config = dict(
    num_attention_heads=4,
    vocab_size=1024,
    hidden_act='tanh_gelu',
    attn_scale=0.333,
    bias='none',
    init='uniform',
    init_std_up=0.0198,
    init_std_down=0.00286,
    learning_rate=0.00327,
    beta2=0.99,
    schedule='wsd',
    max_seq_len=256,
    train_tokens=345600000,
    max_steps=10547,
)
Each number is 128 + 32 x the weight over the matrix's rms, rounded and kept within 0 to 255. Layers, rows and columns count from 0.

# layer 20 MLP down (transposed), 512x128, rms 0.178, rows 343-355, columns 0-127
[[140 159 101 125 187 148 152 112 157 155 129  76 137 125 117 131  94 128  86 106 144 161  75  93 153 105 114 103 137 116 173 131 188 101  28  98 173  64 150 125 114 134 138 102  59 127 168 124 175 202 116 102 174 182 152 128  99  93 145 111  94 136 171 157 139 109  80 189 109 144 124 116 130 197 137  92 171 112 153 132 119 172 189 130 104 132 138  84 119 206  86 132  74 133 121 136 144 106 126 118  98 179 119 138 134 201 220 163  95  67 102 135 110 190 108  51  78 140 101 124 122 139 192 146  82 135 162 125]
 [166 136  83  96  71 157 170 149 148 156  81 210 145 121 156 182  90 126  79 108  34 180 138 195 101 173  79 105 122 174 132 126 157 117 136 148  72 154 134 117 112 110  71 134 141 130 203  83 115 181 149 146  98  65 135 139 172 143 140 124 139 155 138 132 174 108 180 126  40 110 138 100 186 146  89 124 142 104 143  99 160  55 133 145 143  81  78  98 103 142  86 162 166 117 188 110 164 131 159 111  97 141 123 101 124 173 171 122 133 111 193 106 206 143 155 140 130 125 152 118 159 153 116 132 131  73 135 162]
 [112  76 120  65 134 108 128 150 134 104  88 126 128 109  93 153  63 112 145 170 172 109 143 125 154 108  83 148  65 114 122  96 164 149 166 142 141 133 144 136 108 125 182 110 106 128 139 145  95 159  95  83 167 210  54 104  89 132 120 131 167 114 168 136 174  88 107 118 113  95 112 150 105  64 125 106 147 133 182  87  86  65 143  79 108 115 143  85  77 126 125  73 117 135 140 166 137  98  99 161 112 130 252 119 154  81 156 143 159 197  88 124 138 129  90 127 126 110 132 109 112  98 130  76 128 161 110 178]
 [101 124 116 126 105 109  75 122  79  64 116 167  71  80 142 144 154 136 137  98 186 107  62 161 119 110 161 146 120  86 180 120 107  79 119 120 126 101 137 137 157 148 135 142 157 134 108 141 111 128  94 130 100  71 118 178 167  93  82 177 121 130 145 151 105 133 108 113  79 113 124 137 120 143 105 106 136 107  92 116 161 133 157 189 121 143 177 152 126 130  97 153 127  61  43 109  67 212 118 171 189  84  41 166 156 141 129 160 117  73 133 140 132 158 140 138 180 135 142 144 120 134 178 113 107  96 155 121]
 [163 185 144 100 110 112  62 123 141  45 115 132 165  56 189  62  94 103  34  90 111 132 107  86 114 157 139  84  84 132  85 144 129 174 134  98 166 165  68  70 113 117 114  85 158 147 156  27 210  93  74 102 117  95  94 125 139 116 125  72 106 123 179 115 150 125  97 203  44  63 154 136 117 143 143  98 150 134 138 100  32 141 112 181 155 132 141 133 133 123 137 118 149 185  69 102 135 125 169 100 124 161 120 169  68  73 177  86 175 128 100 103 157  40  75 120 103 157 204 113 126 117 154 129 183 114 135 120]
 [110 119 148 118 135 117 139  85 179 150  75 139 142 155  99 113 102  86 135 120 122 117 116 158 110 147  95 100 144  65 129 159 142 173 130 118 167 141 102 158 145 129 156 197 146 145 104 109 184 144 188 123 148 146 101 140 139 148 116 145  84  51 158 126 140 113 127 126 114 155 134 103 105  56 152 137 138 166 133 125 172  85 111 116 145 133 108 121 167 153  84  35 112 152 147 118  99 177 172 113 117 116 100  65 107 109 132 132 115  91 136 132 102 138 135  52  99 143 129 108 146 172 142 105 116 149 111 122]
 [125 160 126 164 177 115 125 123 105 169 135 119 135 108  72 137 113 154 134  84  90 163 126 114  90  66 147 110 128 110 123 156 128 116 149 161 118  84 116 102  90 125 191 158 165 139 190 193 166 150 149 147 139 135  92 137 126 156 145 138 105 125 113 144 105  78  49  89 146 144 108 116 135 127  85 105 136 118 162 148 109 111 107 108 104  94 113 131 149 125 122 168 109 163 149 149  93 115 113 105 114  61  80 141 114  64 128  92  88 119 145 135 137 103 192 114 144  98 103 116 162 145 187 139 153 124 115  83]
 [125 128 112 149 172 151 111 161 131 102 118 123 114  84 134 119 110 163  77  91 113 145 102 133 128 163 163  82 101 152 192  83 169 102  79 129 108 115 103 146 198 139 115 179 119 160 151 146 206 136  67  79 105 123  55  93 147 110  91 117 111  97 210 119 151 103 101 170 118 111 129  59 125  95 178 161 156 126 127 102  98 117 103 145  89 140 137 153 116 138 177 118 111 114 102 166 142  92 136 160 171 119 127 146  79  80 149 127 104 138  80 108 151 106 151 116 107 156 157 163 129 114  87 180 124 118 168  79]
 [149 146 117 154 121 162 169  92 145 184 145 114 107  50 117 128 154  74 136 145 104  94 161 143 130 164 173 173 101 163 149 154  59 129 117  92  92 116 157 114  91 187 178 105  84 110  90 145 123 144 126 149 111 114 153 152 110  97 123   0 159 113 169 128 188  92 128 108 115 126 125 115 106 125 150 119 114 106  83 177 133 121  66 135 123 152 137 197  69 160 126 111 145 117 116 151  95 163 127 121 116 131 129  58 196 118  74  71 149  83 101 108  95  82 125 107 117 140 121  93 136 136 151 151 125 156  86 176]
 [140 153 131 110 104  76 201 123  83 153 106 164  88 204 147  55 138 157 144  99 180 173 140 100 148 113 135 109 117 105 230 133 127 205 155 147 165  68 139 161 145 171  94  99 151 114 102 132 144 139 107 194 120  53 104  94  59  89  93 111 116 128  82 121 165 103  97 151 123 183 165 138 195 157 129  89 126  79  85 131 157  53 150 145 144 139 156 103  87  96 120 170 121 166 162  51 152 100 117 143  88 102 113 168 111 140 174 110 122 167 119 142  69 108  90 109 138 108 135  89 140 128 124 104 118 150  82 153]
 [130 122  86 138 118 120  94  70 137 181 131 132 179 185 159 126 102 125 128  69 114 145 145 154  80 173 115 125  95  97 157 107 118 161 116  84 152 130 107 149  74 112  66 142 166 134 104  97 134 188 134 143 133 135  92  88 111 142 124 159 139  91 124 149 150  96 103 126 105 142 121  97 139  78  99 145  86 135 128  61 153 118 130 165 134 123 153 143 166 142  46 194 146 166 104 197 135  88 158 164 111 149 225  64 114  68 100 133 139 125 141 106 124 149  60 121 145 118  78 122 185 115  93 156 128 131 154 145]
 [104 136 126 152 103 132  78 136 151 106 153 121 142 147 166 154 148  90 136 144 141 144 141 100  64 122  86 149 109 197 108 108 136 143 172 150 128 111 187 183 128 152 128 182 151  54 183 121  75 178 140 119 124 106 109 126 135  71 102 163 119 143  65 154  96 182 147 123  97 115 127 138 112 207 179 182 173 139  93 119 151 125 201 179  97 133 136  97 115 116 238 145 159 163 113 145 162 170 110 163 161 148 145  73 185 107  91 155 102 143 140 120 119 126 143  97 123 153 138 165  55 145  97 145 118  86 170  69]
 [112 110 120 141 168 128 153 106 117 141 137 115 154 188 106 161 121 107 142 126 155 105 106 157 115 155 131 180 201  81  82 137  70 141  90  84  89 156 148  80 137 117 109 153 162 168 156  72 169 114 133 147 124 167 166  35 104 161 147 145 126 174  79 109  77 125 153 131 125 163  78  67 123 146 126 133 132 108 109 113 173 116 194  54 103 143 119 143 109 110 157 108 125 113 162 134 113 130 130 154 163 113 157 151 191 173  83 102 124 126 121 104 147 142 113 113 145 137  81 185 159 145 102 128  90  80 122 176]]
# layer 20 MLP up, 512x128, rms 0.178, rows 344-355, columns 0-127
[[163 116 162 153 158  76 111 182 119 155 164  50 105 179 129 121 133  96 129 120 134 194  97  70 129 105 195 111 125 127 123 132 146  68 137 139 114 131 146 137 157 179 120  87 143 149 136 125 144 124 160 165 102  95 156 110 102 204 104 158  65 116 161 169  79 144  81 142  94 163 154 118 131 116 155 137 204 101 130 117  38 145 113  99 121 141 196 207 185 129 206 140 105 197 112 125 118 169  77 160 135  91 164 112 154 124 126 154 168 167 178  88  76 116 122 110 129 196 166 127  90 115 130 129 121 106  94 103]
 [152 164 126 117 144 122 125 121 152 157 168 195 145  87 139 125 148 116 118  90 101 120  89 104 160 122 232  98 116 175 131 159 147 146 147 210  70 112  81 131 159 120  89 145 135 179 141 149 145 135 139 133  53 129 152 151 194 118 150  17 137  72 152 120 114 125 111 122 139 123 172  76 171 119 170 126 160 101 134 150 100 129  84 142 102 156 162 148 156  99 103 145 103 128 113 103 110 100 122  98 140  73 130 134 144 137 162 159  50 102 169  94 122  46 130 138  99 168 204 143  89 135 132 191 110 134 160  99]
 [108  94 131 121 156 165  95 124 186 132 132 165 160 186 161  97 182 134 128 135 110 116 152 114  89 109  92 107  83 189 153  73 170 158 101 156 150  87  59 148  87 127 153  75 156 100 147 109 132 127 109  86 159 150 147 145 119 176 140  79 133  96 131  95 179 159  97 123  52 109 137  65 185  70 176 140 100 201 110  95 122 158 118 106 144 169 130 136 123 107 135 132  94 161 174 111 136  81 129 110 140 106  79 143 109  70  88 124 149  99 109 142 127 126 138 160 179  91 131  85  97 180 115 141 166 138 120  63]
 [173 140  91 140 149 109 136 135 128  82 160 160 161 108 150 117 127  72 101 117 100 166 170  90  83 171 183 109 151 136 172 122 140 140 170 135 107 112 110 103 182 137 132 171 120 143 141 105 120  83  80  87 118 109  91 165 130 153 101 115 115  85 127  98 152 155  74 141 105  77 157  92 124  46 110 102 108 136 185 167 146 142 147 153 108 139 162 142 154 124 159 172 116 143 114 156 144 162 102  71 192 147 163 137  67 120 163 198 129 102 137 137 134 142 196 143 134  99 123 102  74 143 152 123 215 143 127  91]
 [174 135 109 149 124 119 108 204  92 127 111 158  94  92 158 133 154 136  78 123 156 177 152  83 103  71 157 137 151 182 121  70 165 113 189 146 104 106 159 163 113 135  87 133  87  98 153 137 132 147  95  90  88 161 113 126  79  90 152  80 120 132 129 143 116 104 123  95 140  98 150 142 125 117 146 101 157 105 137  87 128 147 118 160 110 168  85  93 161 112 115 166 138  87 101 191 104  83 115  92  92 120 160  96 138  94  91 116 117 121 155 134 160 116 122 144 100  62 158 133 139 113  80 195 162 116  72 147]
 [172 171 153 125 141  84 102 130 152  71 111 101  69  54  71 137 158 125 117 160  92 153 130  85 116 129 131 145 132  97 140 129 131 111  85 121 103  86 103 131 113 117 105 155 112 119 113 167 152 131 159  92  83 123 130 135 152 126  85 101 121  80 138  65 108 114 118 116 140  83 189 116 167 163 164 152 125  75 175 162  88 128  77 103 152 185 157 103 113 166 149  71  83 116 123 174  99 140  86  62 131 135 138  86 104 117 116  96 136 100 146  97 194 140 148 111 146  84 177 150 100 104  89 122 116 161 111 117]
 [133 159  63 152 179 143  80 154 137 120 145 133  92  97 125 101 139 114  97 120 146 147 150 100 101 178 152  59 164 126 145 146 139  92 157  94 138  93 116 141 167 136  81 127 124 150 138 125 124 122 124  96  95 122  74 120 148 128 146  73 102 120 143 140 150 157 121 120  69 115 103  88 116  61 137 119 155 138 139 138 128 109  90  94 110 137 192 124 101 108 134 167  84 127 125 143 162 111 118  92 179 117 179 121 103  74 156 181  96 132  89 127 159 114 135 108  85 117 162 132 123 119 107 153 184 162 149 123]
 [ 60 151 125  96 173 130  96 179 172 100 113 191 164 122 166 134  92 110  59 127 105 167  64 135 159 130 146 131 126 201 149 119 131 116 109  68  97 156 119 139 148 120 161 126 120 163 122 155 147 109 163 150 152 107 167  91  90 172  71 153  58 117 135  93 168 106 107 169  94 150 129 122 118 118 132 111 149 215 121 107  77 157 124 166 112 171  79  57 124  99 107 101 103 148 101 122 165  71 156 159 174 119 131 147 154 140 101 167 142 171 181 122 154 130 148 115 137 116 140 106 138 143 104 106 162 145 150 114]
 [ 89 145  89 129 152 121  74 107 120 103 143 120  89  91 168 116  87 122  81  93 147 151 147 151 159 109  89 125 138 137 159 134 176 147  86  65  92  99 121 100 151 120 118 219 172 132 143 112 129 168 138 125  75  98  53  94  70 145 187 116 126 145 133  85  90 128 104 101  61 128 127  74 111  91 183 151  89 130 173 108  81 132 125 124 106 136 158 193 160 136 168 104 163 168 161 140 145 114  93 142  99 130 177  83 127 145 116 137 121  81 151  84 165  89 144 174 121 119  73  95 124 115 128  75 125 104 156  50]
 [158 107  56 127 134 115 101 182 124 134  95 129 100 156 139 113 141 123  45 127 104 144  87 111 174 133 146 100 127 148 157  77  96 102 138 131 148 157 126 131 195 158 127  69 119  93 204 174 121  98 120 131 113 120  84 124 125 117 115 139  96 118 134 168 125 108 115 108 162 108 144 146 167 123 158 142 174 121  94  95  80 129  93 133 129 151 127 143 132  95 189  75 115 102 129  89 135 140  58 127  79  36 155 164  87 146  58 127 126  93 169 141 163 123 141  99 160 140 163 154  75 124 167 151 138 162 113 162]
 [ 77 154 184 154 153 125 111 117 137 141 128  96 130 152 165 138 138 140 141 124  99 120 148 129 103 117 128  82 206  74 144 134 103  32 107  98 152 128 100 108 173 178  99 133  76 187 201 119 161  73  61  99 152 126  57 136 167 151 128  86 165 111 155 139 119 127  79 184  99 142 151 100 131 110 149 111 162 130 154  77 137 143 140  90 135 127 125 180 117 112 170 127  98  70  52 134 198 159 115 172 157 154 151 179 108 123 123 145  99  92 162 139 146 104  87 129 105 156 196 148 174 158 133 126 126  97  92  96]
 [141 116  78 131 143 113 122 135 132 149 134 135 149 132  63 171 139 112  69 178 200 156 177 116 114  89 155 122  92 116 194 124 162  91 132 140 168 133 160 147 113 189 121 106 142 110 145 152 174 108  66 123 110  96 187 116 116 115 140 136 122 133 111  91 135 159 133 151 116 148  96 103 124 115 150 122 154 135 144 104  88 138 116 164 144 134 111 122 123 166 125 165 110 193 132 153 175 155 103 121 199 114  33 193 121 106  81 159 129 184  93 176 127 163 143 121 145 121 109 128 125 116 153 152 110 152 110  92]]